Weights of a small GPT-style language model, trained from scratch on English Wikipedia: attention and MLP in parallel.
Each number is 128 + 32 x the weight over its row's rms, rounded and kept within 0 to 255. Layers, rows and columns count from 0. Numbers have three digits each. The size before them is the row's rms in percent of the matrix's.

# layer 5 MLP down (transposed), 640x160, rms 0.0632, rows 379-474, columns 64-95
096:157112149073151161125118137121189088093092116115190138184089117125121117100164143151128161205165
099:135132144077131171147201107129142082143145109124011134124148165136106115134074127101149098150149
083:138212094161116160107105166129111152187077104157113129127089105078179138145133146175099109107127
091:107163188116162079115160160126102149100115100142150178165126143112152137092150159156185135114106
123:105149106112158103109088138064208098165143131162143138145142108103101188068142167155155113182150
113:119102184112139094132152133195152152140119172165177121075129102160110113134125116109048156145098
104:124152092158125103162140110167161172152119050115111138164154118084125097120142077127129177158183
099:118111126112120121109074118147178176102094161195164080125121138060142160173158148148133149117098
104:125106115116124148122105155129172129124149085163090069155099140128125131160196133143077156140179
068:110123153138063151091151080105114147048130143202133093121097134103190120162088130098094111166178
093:137095139124174133123107122157103120159155137084194157122149151150118134131115124133138114104096
110:147092123189146100137141130122090123123123166105077084178142030099134133159146052160135136107140
113:131162102142137151135121062188141172117131173204107060182136157203147114107145127141148111142119
091:117091162143107108153153109090107187155163170130139144106071081136139129125115072119119129113167
118:081116111120134194124147179099132183115155108112112119146118134173150092135127130157160067130144
118:085093138130082104141112151140080136153136111118107100155113132053149089107123096131106129118084
112:098132178182128125121194070139158114107149131061126143041142134141190167092118145173091140132148
093:201156112104123125156166131141098114157184170157115074102135079133127067113080069118114154101138
109:076126170129141119138157147162109071120104072138076073112131189128109157122099122161192115093126
097:138101091127145188095209175122052139116119116150145123209141129132011182149133124174164143103130
095:153075124151167139169163128137148144140121143108120105107129083163158169097118138078095117077196
098:185111135148120144137167048113119121171121169113099121124118072159088153115143166109051115074139
102:174102165161128128096106138089130144147119122153107144125131053167122150161129134085070118098082
088:072133104117146101113087141163125115115152107176162088161125107128108229125193116165113150192104
108:021100117133147158107116088125201132135105130128116097107133121189109096136047107129096187142080
082:079165136117129067131113150093106184135133104150159091128059156131194139069175117126120186126096
114:229104101112144154135128154137124155131126149148117119103126137202117060130168093151106149141137
094:139095145106092087173152103077100130092124164120080138136081137125064157097171120129180114118182
084:062095124105160118206088097133145123091132114085110144167103149172120106109173105146142135128160
095:137173090060148158141142132163138115091161123099096112090107142138097044109184182148087154192167
094:067136106146077117135094139159171116143117198210148126063114120154124229069077116126121146138117
097:107097162150109149136219116166040128138125115115111129153147126078143112154072087127145135107126
107:102145122104116139075135150071168112085040150150156095148160074139048136092129173128171071126155
092:157102146093158026148145161131139091100200174158170091139100103148107146104131081125121117135099
105:128107103127107203173115173073161124140162088148148149159080105122133130141112144111150130114115
097:164104148124122188157142111084144114106149167104115085121113188128112118079123171132164102100083
114:159102134079108081204106103122094158087162104122158085157101097112146144174215157098133103141118
116:147154137139118112097103134128164158154128083202123144157114145086103145118134118143130109174165
115:113172110094097117102112175140131108141144115085147128051098255161126131143128142114117118179140
091:105112130138145093131141145156132090112144139123107107188155155066085075161113107089112144099126
112:078159119060109116111071120063175135130056155168148125164157172159125113160152139115112187117152
117:139184085125131105138130098094089136105118140094203160091122163170160108107121191086156141125149
092:085107134145102160078101053156174093107152139115166122141089148142089112075156166146076090128125
096:142118149169177102092095083144129119134129201106112111108095198130116142125093124162124100127105
124:154100141153110144195126170146096114167149103127143112148090100146125165164075120119091097100151
088:142099200128100131151120145087048123127155121115130176133089119129151132142107147137126157100070
127:136169129091114155173145129125103113112089117168191176116173081099097166137085102110183159106116
105:099116158121112174105162185108139125132138125135139153072085174095143116148103185124076097149169
110:075119146123162126099141152161128104129125118113168119141108157106120107076124033179139136127088
112:083120070131130176197162162090159199111132144051098196109130124114130128161197129141127093162144
105:204168129126093117141112137124088134073139086155133083147117118125168104107182121124131074097179
112:107128135078166131140124087084102148122102159083124147124122077101142108140153117121091155107169
124:110127159163100167172122106192179168141126135125106079089144114106119130126062106104121167098121
112:135113175125115076079153117146145151160132087113084082089187152124120141075122137158121079104099
083:050145111126120184240122119139174180119114127103128121129118091069101137113156108102094114054143
103:152160066127152120133149158162134128109125130145171184161114077129152129121104124078112070170128
092:071107107102123153167130097090157184089168153115073111162127188139087102136141121153175134141092
116:125139080061125143115152159134072106061110149113111170129092125170187120150100206131103154096093
103:175153099124095137141109079160098137135146114114072102153088160132128149136141127122097138226116
107:144118128116145086151124143129132131129153203110068116211121122147094055152173110132160160147121
097:178121117126190132110057076077168173135133147138123121134099102166133125121178215155080157132085
101:112100118117085165152104144135143183110126124114110151125156111095057130154093070155143077131133
090:102146118094168123073130182194171189120121145070095142092128156150144107104188189111104053150104
098:134134133120106126127166070140151133073124052089111126121148113158110108141140150087077105175156
095:135071126143157072185191083138107129136130093113120133115153167162157153078117135130171099094146
076:117109189155141120136144099096095142111111169105183089098162103104154152114121105163141103108139
077:092163148102115163099162065130099161152070073133089175138164152134142122100045140118101160131097
090:044106144126134123166148115135178137145157113099158056111160114128109166081098138120160138139125
088:081151167104122142180067088111175149105122168124111108137160096123123173159072157180150116109127
096:050100113132187144143132149121155143107119161117142113188055147194143120104117095122111203106097
094:106106145123114104135173094135110162138116049076130105117192137156156104135155084169117160102157
101:169137150132076149128144145131106134149069113161122094157138069122121186124125114128159124192087
129:133125151171109143228099102183119090119125115109136064097088078153171081139148120099156079089058
120:140151098103164133046139129115124126134125147100103134124156170135144096144176133141105098115185
105:093096086111116101118158174133104132137136088160175097171122144076160117126136122079159085106111
111:149140106119068104016081087045189142149144161166141177090149108097164112137094129119118118143120
108:177181126097112144185109063149114148111123153134141126178180210126142132120117066143147067116143
075:148108097038181096191121119079117151155183195117069147120133153090149118168144109062198127119122
112:182100137133176102140142128153150110116130129130092142132165063117129126066093100133061070172133
096:122133150146112124067116179107174103224132112122174133110101072139075133092119209073158097098132
102:099101104122097111192128107146152118143092156137117161140121147164107124061072200167136102172100
103:093037135125121122108156084110137153108118071166138207120156125156145095088132110158170108110182
086:146100120179159127119087141136131149186081106105023135118119107079076143204132112142167109126113
107:117089153144112142178120115122163153140179110108141095159143143115090096111135187108157119194121
107:116146105171114129138152141153111102096173107131122179109184049098113100151135136109154155135128
122:120150107097184153092142075114213096111163135128116107137113135113105177126110074149111127167155
111:191161138135180130158127135169143115160164186045159165151094119114057128101102156142102097091065
114:094129103098136101155103112133152087180156153124109146113074185139113157064112171171062148111167
126:129158108127118144207113071148127123090142150125158127084110216137103125142027192147130131073133
092:125096162127086139127155151101112133117090130175148180079181123126139208108088187104132064072135
087:168146187177124100063194184065137153106134159141185151075097175160131141130157103097093138132140
106:128103164123161135107153149199161112101122119143124114138107091083142134100113126085122159132146
099:091094147163073169120130108098124125135127154112081095145141050071149162113122143175144130143193
123:137143157072132134140133132106106190091150142096141122147163114171118158127147154106141150144099
103:142151114061100132131136155109135107159194175128101158109099124102144145078158150102148159091189
098:194129096115154172172150120116108135114108138173155128213147137123129127154184125119188139096133
# layer 5 MLP up, 640x160, rms 0.229, rows 380-475, columns 64-95
102:155155104177099087087091092138106108110080086075182115114143119119098141126141171154185153126096
087:094103162082135127124127141159144113094172132134181135127202209160079144118148143104153105125135
095:127145082162150144115116135097112176135128106156132122130148182145040112183069047119082156121149
102:124135101079108148135164111175076156120097138087142115130111203168140114187116057124088126089148
114:117129136069089196075136146121181146187148074100103107161154159079177120131209170149137131111143
090:147155162100141151098149195145138113111180144175144133107091133142113121100151141113089141123123
101:155128133117186103167167169082156094124174108122143133134114094113041088116086059122172113096102
099:115184083179102149202149097125113122128153126146185165145105128143118205115130111127114152085119
071:109130103147153113147067122102157153159110084072080128154180143092120095121156117153120097112132
103:129147159118149161157067102134171148123121098122107127137147121132127143154103162162117128094145
112:106185189074133166113103119156129168099130132134127127104104116099128162180142185076119104126136
103:144081150112141110140139143096136098112103101103164204076155051059088139144154162113106153138124
096:140199105131165137137119139175112059160099133132130069131119165116133143141099152099125126157096
091:154144136139155113113157107163128069142113131140110131110119135115026140072149128090118147113132
118:138159150079125090138080118152174159135054142141142192108190121183120170122152190102111130127133
110:072159108063094103166046149101130201159063133141142092199163139140120127165141122108168138075099
098:166065159157144124136155153174122083141108117144120133117156156124123113106110167126163125138145
100:128111110155133147095155085118117133152169171163176184159150068087153106147133128112112146126096
098:186152110101159118176134183120116176126092111102143169058115156160154110122145182148135133082118
101:117129111131095161047083110081153110102102122167105173108152112129138128128136128156081106171061
101:124127115111130110167091165115158096068087086156143100140144179116171123145106087163125139136179
130:092157084147139128177153111128105140128076073164154069162175173130166148097117145141102084103173
091:162143203138081140106141119059146189124124145156138123158118182150133042115113182113100124142143
102:119066150182114173082144103141103092112156203152141136120161112102148178138135129149165140161115
086:123114166131144167203128177103139126063144117054110079099187141206106107100132114146147101085090
129:064124146137135083141141115116158119108110117123183124161113133072163167098112128097126119067092
097:111116130166098128093078092129152112129076172171114146090124088137164109133104127090093106161090
088:139128134150147188182086118154124117146116163151080122129108144057168144165104138113126185130218
090:124147177140099059164156116102143120165134122135156115221095122095090168119112103071142112081112
086:161110112126071139091116129133158149144082139134103151144128101142144049087172115176120129110121
095:121170079074106069175079156126188168119133139140094149100154105135159117143137133130080110119131
109:143117108179144100096178127205119126185171122126127141159116123112148175153166068146100172149120
095:129176133161088177101131164171104139124153085186111049133169151094175084161112061097110091135052
119:152184129178134142069097170152088097093145161150153089183175127146106121152119103107098068131183
092:087074136084147074101092171130143110169129121145114129124070144153140138184123090176110129128149
094:101152125147127108073119169133147065153138137129093155069113165131125129128090081165108152139116
118:088142128140142056142142092136105119110148174046075126157105112141188166086119126131141138109154
121:109111166132124159104097085144174160165161127144167159103126127106141139100109121154140087132115
097:148186099120113104121178180123119086088101094145146086073098125161136128156138112105191113106185
121:179094140160147099135168102162090123092170095169109132141097158069155140150100092120116122115082
117:164045115129099110074147156218187133166099161177114122182111065116075154130131088154090075138128
092:150157147098116084159139168099076143162115151156103157066157097116186116139082112094154125125091
090:095192129105131155213094178168133138165101099118112159114141104212128143102093140145170148111144
124:133140211122097097192120140098167194127097105111165133105136111103098105159168096114159062120150
096:136160169124143171127128121167183159171115118129109156114170100150129124185175128097069129111135
137:139131147164137062129111186189152169091135123134173117114141142116097148070093139136112095142118
102:120182128153151113131096075149101122114173175181175050114142109149119138090206142158155134124134
110:120181111085091094121152120123152198128125110156128191135157144166130182159156189090100152119136
103:167137189082108108042148112148120072118100146224143068162172138113149123122098168116128148109127
111:087138131120120141093158125126117102178144170095195114059184171095123107133042145119112172112084
124:115103115129096095106156066119168094132127074133120100159144151196132069118128112122135133101113
100:111108098093157115098132136098103074105115145109155160126100187120111123146236166153132072132116
108:108126086143126133135116136155067095058129138129170150177086165123121153140170110095119184187152
073:177147191130123113031132164132114083110080080186117153162143134131175152108060196170158129158141
105:117135206123158120125113162147111144195077127087119048115161192160125153195131138187113086137105
099:138171151162111081097069173116182106184087160099215104114126088119129137075099110093096151132092
099:113153138173123124129092081093157133165150131154113074171131156100054102133169092124136149151140
111:127110187167202111160067165151151128102133087129195156081169151178123108146146125202135147127113
106:152109141125097172104115100150119124165101072142140151073152112134162154130073110089097101132163
101:116160169132118126131136185073080104117150151070108138134177122157097123111062104170144123139087
103:124202142085173124093121111143148129116085123126090126115119115073149145137146210128161154082140
089:090082137137144054110113055084066098156125072124133095109131107089109186122131135103143150051160
107:153177128175165118107132181113120086090132147145138117136124137117126109151090093076067116127129
094:117195103140100179091007129174179130186148150183148101136105114116121154147143113099108139136120
080:152131046120112131070158130136160108133120116138071169141138151083129150168145182103053154103151
076:193176180167122061157109160176155134116135123135162062088099070141093139155131087137137092122159
092:110140123133178138113123179124110123114141145148101146115178111103114103139124111147091088099183
094:179141139153126157104125166169025142152062077184161120144125113154127107105146126052115173155146
096:153101209099102157120160133154130107166023083123124142127153131071146113185105175122126144135107
101:172157166114132205134159104161125124108156182189141156113105138081122124131100122144172078152123
098:110179133149080104122122104161149115124142147126108184041164206130129116120152129128099134077118
134:145090118091097105040168142097137160161113159155049174158171149116081171118127155159074149150110
126:125128086156118092181127150125164136075087124140139133181118132058149187150078151154138138150108
115:094146190139144166118077130138146123151077152158112117119115149127079117085152108144102104152140
124:108114175133157163155156186160114146149089127168068126136203159155152133155161158124139126117131
103:183145091155200098090172168118093132157078114150061151143148143140155131070090137172136179146099
077:150096148151136099155133118166119099132119111144091124173107111116112107119121157113097063145169
106:148135125090120158127130128094103108117140124113112121143079129143116144157139152102135144107095
097:095105176101113162138172120149126120094133064158116137164142140128173116137123080152109160114065
090:159112148123109218064178074120139085152124104119129111127147116123167101171134168102125134166201
096:158185160124127155143116151148142114136136138112120077114127152084108195100128160121059158182111
087:113116082104137133143087108135127077094152058199140166128154060136158111148072139151079047070149
092:131137111055171163074158120130163090133073090124092150146164163077098105211124172134104144131164
116:150120139073121211144125094094148164154105147122150101107089167212120121101146125124070120123119
134:126104138121102095148101204071069134137128086109119152098137142172159119110143250116132166160130
116:101090119134112142080107118114121113099114103167136124134205179185151150138170126121142139165187
114:119143126143149104074159125118093090151094156152119130106125138154152137065116159119082129147136
107:122110176111152135150162140115101128151098121105103127110066063087143100122156068177092097130145
087:154136107099133098156071215128119134149146092145135186137130159113129101116085105158133106058060
091:154123104080126115182058135112152042160117053098140109113103100144128153171109104183152105173122
105:122137147126041129132131059100110146144132115116121154064190127186129096116108130162099105142119
103:101156117186089114170150203141137147071133156134120141141126094142127111131111110139066134123083
107:088114109187104091120099146155169092141101144200058092109071190081106131138143106133125128127130
105:139118165161163181105168113181145151129132099134159115154127189101082157185187117116100091164102
098:140134098151150165105143142144147082051119139164120175112174136095184145125137137122101167120124
094:152184109134151138134177078135136146165101123106144229064146104091166112131114178114097128090107